python train.py --hidden_size=192 --num_attention_heads=6 --hidden_act="swiglu" --positions="rope" --parallel_block=false --schedule="cos"
Each number is 128 + 24 x the weight over its row's rms, rounded and kept within 0 to 255. Layers, rows and columns count from 0. The size above them is the row's rms in percent of the matrix's.

# layer 7 attention query, 192x192, rms 0.0446, rows 95,126-127, columns 48-95
size [108 104 111]
[[134 147 135 142 120 173 144 136 134  99 111 138 112 124 100 133 166 163 168 165 164  82 102 152 110 136 150 138 132 115 158 155  98 137 183 136 140  88 110  80 132 125 130 146 110 163 148 117]
 [114 135 169 116 131  76 134 136 147 142 105 163 118 115 100 140  92 144 127 149 158 142 125 158 141  97 131 164  93 151 128 186 118 132 133 153 148 101 123 109 116 125  99  98 123 109 131 137]
 [138  93 132 119 131 119 155 134  78 137 128 117 144 117 173  93  92 174 117  65 160 131 123  89 153 115 154 110 124 107 100 159 105 154 115 151 130 144  90 103 155  95  93 131 133 115 124 138]]
# layer 7 attention key, 96x192, rms 0.0473, rows 62-63, columns 48-95
size [101 104]
[[ 95 134 150 130 155 124 148 124 146 140 147 103 130 102 106 104 177  96 172 120  85 133 122 187 146 135 147  98 141 190  88 105 148 122 148 111 124 140 119 145 119 110 125 100 146 150 113 161]
 [163 117 118 108 100 130 117 159  93 143 130 165 117 109 104  95 130 116 139 153 108 181 149 157 144 101 131 121 146 154 160 127 122 158 114 109 140 123 162 145 134 133 116 105 127 137 116  94]]
# layer 7 attention value, 96x192, rms 0.046, rows 32-51, columns 48-95
size [105 103 105 103 106 107  99 103 105 103 110 102 103 104 105 100 114 108 103  92]
[[ 72 129 129 110 133 142 120 109 124 132 152 148 109 129 162 109 129 153  77 124 152  91 131 110 114 134 115 153 147 138  94  97 159 121 151 114 133 135 160 119 129  96 112 154 137  98 106 111]
 [153 131 138 133 122 146 105 163 155 103 161  96 120 147 132 151 117 134 103 126 140  89 174 110 125 120 141 130 130 155 103 120 115 182 106 110 131 130 136 129 163 110 114 143  80 152  91 115]
 [132  92 116 119 150 159 159 116 116 135 121 136 142 111 154 122 110  65 154 129 163 111  83  98 147 111 105 120 112 118 114 113 137 132 136  97 112 136 114 146 152 131 195 100 131 131 128 114]
 [103 144 111  99 194 165 147 123 135 130 132 172  96 130 156 147 139 132  98  59 115 116 115 107 123 179 141 115 109 141 127  96  98 148 119  86 133 117 125 113 106 149 105 129 132 101 151 112]
 [103 167 126 180 174 123 158 121 146 148  44 147 148 159 136 101 102 142 156 124 136 112 113 140 151 146 133 175  95 121  58 124 118 133 139 115 143 113 141 100  83 112 110 146 117 103 149 118]
 [103 126 157 103 125 146 171 136 163  80  97 146 142 100 131 148 122 117 132 138 159 149 122 155 118 136 126 141 108 108  93 146 145 111 111 154 148 122 140 117 159 132  90 149 103 109 135 119]
 [163 117 172 135 147 145 120 129 121 111  75 125 185 115 115 131 113  81 172 157 153 149 127 132 105 152 139 136 127 156 169 128 137  97 151 137 168 109 167 138 173 132 134 114 169 109 163 145]
 [126  69 153 109  77 133 124 123 134 120  94 118 122 146  86  99  91 136 104 126 126 126 160 187 124 160 130 103 154 135 131 121 129 120 116 116  97 122 110 157 122 123 115 137 139 126 123  84]
 [157 136 179 172 134 109 139 116 111 129 145 123 121 170  99  54 162 131 132 147 122 137 111 114 108 129 164  99 123 123 134 170  97 150 151 133 148 122 116 144 181 110 117 136 133 133  88 101]
 [122 107 151 102 147 168 155 121 149 137 117 163 128 113  73 107 140 134 166 140  89 138 113 135 148  76 121 129  81 127 189 101 129 107 116 133 124 120 121 144 158 124 111 156 139 133 139 136]
 [115 146 146 123 132 148 133 140 134 110 137 102 140 135 105 142 145 142 130 139 115  93  96 137 146 144 108 104 131 118 134 127 117 127 168 149 147 199 114 157 141 148 129 189 141 139 137 159]
 [105 100 118 130 133 133 108 110 103 119 132 125 151 143 114 132  75 131 124 139 164 162 110 141  81 160 113 146  87  79 165 101  44 136 153 144 185 135 155 122 163 116 140 125 108 126 123 155]
 [147 112 137 132 124 145 158  86 113 131 111 129 139 163 120 163 162 128 123 109 119 101  60 105 161 118 131 128 147  90 125  88 132 124 144 172 138  92 146 135  81  98 122 151 112 145 141 159]
 [143  82 118 107 115 161 126  84 177 192  86 104 142 131 111 147 156 152 156 147 124 138  91 167 103 121  95 133 119 103 130 167 109 141 107 104 128 123 135 152 108 148 106 133 179 148 113 135]
 [127  97 126 159 138 141 109 127 149 127 158 113 111 109 117 119  83 120 120 148 107  94 121 114 124 123 151 121 124 166  87 123 156 158 111 143 104 144 143 111 110 116 159 150 121 110 119 145]
 [139 126 148 151 123 133 114 132 145 114 157 121 109 119 108 111 111 134 123 172 150 174 110 123 116 130 105 153 109 134 124 115 126 154 121 133 109 142 130 167 162 149 152 136 148  98 149 147]
 [ 91 106 128 154 144 129 109 144 146 135 100 138 111 138 138 132 157 109 147 152 146 129 118 113 139 131 125  86 117  82 134 127 138  89 141 127 121 118 135  88 127 158 116 129 106 113  98  98]
 [144 126  92 124 140 116 102 112 150 109 126 181 159 154 165 132 123 103 102 178 124 111 152 121 179 142 103 122 119 152 117  81  95 122  98 106 133  90 148 122 151 103 153 123  90 151 115 104]
 [133 104 100 102 147 114 111 165 130 112 138 126 116 118 185 108 126 156 109 112 115 170 120 115 131  84 159 113 113 122 116 131 159 103 141 158 142 126 136 129 115 166 118 143 131 123 154 151]
 [137 118 154 184  96 153 125  84 152 107 117 111 113 101 133 140 120  90 148 148 142 116 154 127 118 134 123 135 106 136 158 106  98 143 171 109 107 123 121 132 117 145 126 150 120 135 123 123]]
# layer 7 attention output (transposed), 192x192, rms 0.0714, rows 64-83,96-114, columns 48-95
size [ 96  92  92  95 100  90  97 102 102 103 104  94 102  96 110  93 107 107 102  96 120 110 121 118 115 124 105 115 115 102 114 115 112 105 103 115 113 116 112]
[[142 160 126 114 135 121 100  95 142 143 130 118 181  99 153 130 135 156 157 156 120 128  81 146 131 124 101 165 131 131 172 144 114 153 159 127 121 134 109 150 125  88 150 139 123 167 187 131]
 [ 96 141 134 175 151 152 114 156 111 166 123 117 113 116 150  81 108  71 133 132 125 141 130  86 119 149 112  92  92 111 134  84 145 117  91  70 115 109 108 128  95 157 184 139 141 115 104 136]
 [ 83 135 130 128 112 152 179 131 136 138 139 107  98 117 116 125 106 122 144  96  98 139 104 103 136 109 139 136 141 169 100 143 143  84 121 132 127 103 144 114 134 132 128 168 134 127 111 143]
 [127 161 127 166 131 127 123 135 138 106 151  69 179 131 140 145 116 129 120 137 134 130 128 100 115  89  69 114 124 133 107 117 173 162 101 151  83  94 169 158 168 146 156 134 143 129 101 117]
 [117 130  91 172 110 139 135 165 134 111 203 164 156 142 168 113 147 141 140  95 180 152  86 158  91 103 125 118 120 152 122 134 137 150 122 130 164 138  96 149 132 144 109  94 139 132 114 180]
 [105 123 144 145 116 111 119 104 150 138 131 111 142 149 112 147 137 146 142 146  94 146 134 113 182 123 114 136 148 118 139 103 135 172 153 119 155 112  92 119 103 131 140 181 122 130 137 141]
 [165 147 153 140  94 100 152 135 125 162 136 142 121 125 149  97 130 128 134 100 156  95  99 131 152 146 115 152 102 130 118 170 134 130  88 139 129  95 143  97 101 116 115 112 105 135 112 101]
 [ 81 174 139 131 141 148 132 141 120 129 137 113 157 152 107 149 166 130 135 168 127 162 101 161 129 142 126 191  96 139 130 135 126 120 130 148 137 162 117 133 124 148 139 112  78 110 151 133]
 [102 115  79 129 104 144 120 125 150  92  92 137 103  99 120 130 118 150 151 159 147 116 119  86 106 212 138 138 126 125 114  88 102 103 122 128 109 136 114 140  97 155 153 117 132 105 145 127]
 [158 138 109 167 104 147  87 131  83 119 106  74 137 146 151 147 122 126  95 104 137 130 106 132 130 182 144 118 122 137  98 110 130 111 104 124 165 158 143 115 169 170 133 138 144 147  90 128]
 [132 119  94 108 135 102 131  83 142 126 120 165 112  77 127 159 124  79 118  97 122 133 130 137 124 145 156 131 126 156 117 145 149 124  94 131 120 142 136 110 112 158  95 116 114 149 141 120]
 [113 161 171 113 125 112 109 172 138 114 130 154 141 155  98 133  89 110 166 109 100 141 159 153 109 109 110 115 138 132 118 138 182 150 137 139 100 128 132 114 104 144 153 117 127 111 150 143]
 [129  81 137 163 101 121 141 141 136 121  86 163 133 142 121 106 111 137 109  98 129 157 168 143  87 156 114 110 151 103 133 141 120 152 135 114  70 116 142 148 112 154 135 110 181 165 140 154]
 [114 174 147 119 169 119 189 132 122 121 104 155 121 125  87 156 123 112 134 115 129 148 106 114 134 168 164 139 147 141 141 115 126  98 133 148 167  94 130 105 104 100 121 136  75 147 123 130]
 [159 153 171 136 134 121 117 106 112 140  91 101 115 136  98 141 141 144 146  98 150 121 151 143 102 119 114  89 153 121 163 169 123 122 133  98 143 138  61 164 134 128 163  95 118 158 117 131]
 [111 119 129 111 137 133 150 120 124 127 154 180 120 123 135 102 115 152 174 118 109  89 166 140 122 165 130 104  90 135 120 115 132  98 152 136 138 123 116 157 158 193 144 118 160 132 113 146]
 [123 138 116 137  92 134 124 100 165  89 144 164 165 108 130 104 116 114 139 127 145 130 170 130 105 114 144 112 170 126 167 108 147 129  98 123 162 115 105 137  99 134 111 133 146 165 169 109]
 [ 93 108 155 109 117 182 144 120 124 118 132 111 107 116 130 124 118 111 166 117 116 137 159 165 125  94 167 114 120  97 104 128 189 112 163 156 160 132 103 163 128  83 137 175 130  92 141 168]
 [145 144 163 116 130 131 138 165 165 140 143 134 120  90 124 123 133 148 144 147 127 109 138 112 134 122  94 144 159 103  70 132 117 117 127  59 162 140  89 151 123 106 148 156 135 140 140  97]
 [128 174 119 141 176 139 103 108 125 129 116 130 148 161 158 133 124 119 109 136 123 111  67 138 130 141 120 158 112 183 151 128 155 180  98 135 142 143 137 144 122 129 117  97 123 124 125 149]
 [140 122 150 125 117  90 125 127 133 110 162 116 106 153  77 105  90 108 121 121 154 112 107 132 134 108 106  81 153 161  98 107  89 147 101 123 141 164 115 109 128 144 156 133 174 135 147 155]
 [124 127  87  98  98  82 132  88 156 183 121 104  71 156 172 143 122 130 123 137 143 119 100 116 122 100 113  84 188 133 126 182 132  92 132 106 108 168 124 101 155 145 120 118 148 131 170 140]
 [121 140 129 135 138 101 128  89 114  91 177  93 121 117 111 117 160 118 130 160 100 108 144 112 137  97 153 138 126 131 158 145 146 124 139 187 161 126 135 109 115  91 116 147 127 171 159 140]
 [114 102 130 125 126  99 129 140 142 167 137 124  76 125 118 108 150 170 156 143 172 130 158 105 148  89 177 149 119 126 160 152 162 142 141 169 141 125 130 110  78  91  91 142  97 166 106 146]
 [122 126 126  99 142 132 136 138 113 121 132 119 127 126 106  98 122 144 101 115 135  96  92 125 120 123 133  94 122 107 155 136 109 133 106 121 100 137 136 127 129 110 154  65  92 130 118 134]
 [147 112  99 129 121 134 106 147 114 150  97 115 130 119 144  81 125 158 134 171 112 115 111  97 114 145 144  79 151 133  89  93 116 112 143 112 108 143 138 137 147 130 144  95 156 144 109 119]
 [136 120 138 151 112 165 125  78 109 153  94 121 111 130  91  96 135 160 141 142 121 154 123 118 125 134 134 135 103 108  76 135 162  94 164 106 144 147 136 165  97 152 130 115 119 115  94 107]
 [ 98 142  86  76 136 117  98 142  80 132 136 144 153 127 146 145 150  98 110 137  90 104 122 126 128 126 111 110 134 120 151 125 132  54 120 123 119 142 178 119 106 134 134 119 162 172 149 137]
 [144 149 115 139 147 120 137 127 135  98 119 152 155 181 140 134 117 140  95 120 165 136 149 153  81 132  89 135 105 131  81 102 138 118 115 129  96 164 129 155 173 142 107 136 111 117 112 156]
 [161 106 115  88 146 133 124 140 128 110 141 125 137 121 141 110 149 117 117 137 137 116 140 104 182 155 111 137 106 109 124 149 125 125 130 127 130 121 164 104 115 113 143 112 114 153 137 137]
 [ 97 160  88 142 128 127 146 150 123 119 122 107 182 124 172 109 129 120 167  99 110 141 147 116 134  96  95 144 145 108 158 146 120 172  89 147 114 110 127 132 163 126 112  99 116 108 104 138]
 [105 107 130 116 150 105 125 147 146 140 126 128 105 100  96 124 135 196 127 119 155 125  99 123 108 116 139 106 144 137 105 132 128  77  82 144 140 120 132 158 145 148 121 119 147 136 119 139]
 [127 166 155 173 122 157 111 129 124 175 119 127 120 171 132 121 119 123 140 142  84 146 135 161 151 138 157 147  72 181 160 135 133 119 130 137 115 153 125 134 123  90  95 110 118  73 131 117]
 [ 96 154  69 116 116 147  96  78 186 111 149 150 145 113 117 159 157 106 127 139 101 162 120 121 116 125 113 121  93 185  98 135 148 107 160 106 115 143 107  96 147 117 119 110 118 121 107  73]
 [125 118 112 111 107  71 163 163 165 128 127 148 124 137 154 146 143  99 140 125 122 155  91 114 116 137  95 112 110 151 129 103 119 121 116 150 121 137 153 103 118  72  97 190 122 155 111 119]
 [174 166 131 134 143 139 156 162 108 189 127 147 105 113 108 114  93 126 118 147 182 106  77 129  84  85 116 158 145 142 101 147 141 112 119 168 131 124 124  72  90  80 150 102 109 160 101 117]
 [112 112 102 131 126 117  96 145 111 113  91 123 147 130 135 166 174 152  93 147 110 168  92 149 142 143 169 181 136 169 110 131 103 157 147 108 111 159 147 114 140 116  69  82  94 106 152 155]
 [180 121 145 137 108 106  81 139 126 102  74  64  85 109 133 164 139 130 106 125 139 118 125 125 117 136 129 135 127 114 157 134  79  90 149 139 160 119 137 128 107 134 112 111 128 104 126 118]
 [161 101 115 133 130 135 122 115 110 149  88 143 105 145  77 152 145  85 137 119 165  93  98 137 130 152 141 123 154  97 145 140 135 183 143 145 103 127 144 137  79  95 137 150 121 138 112 103]]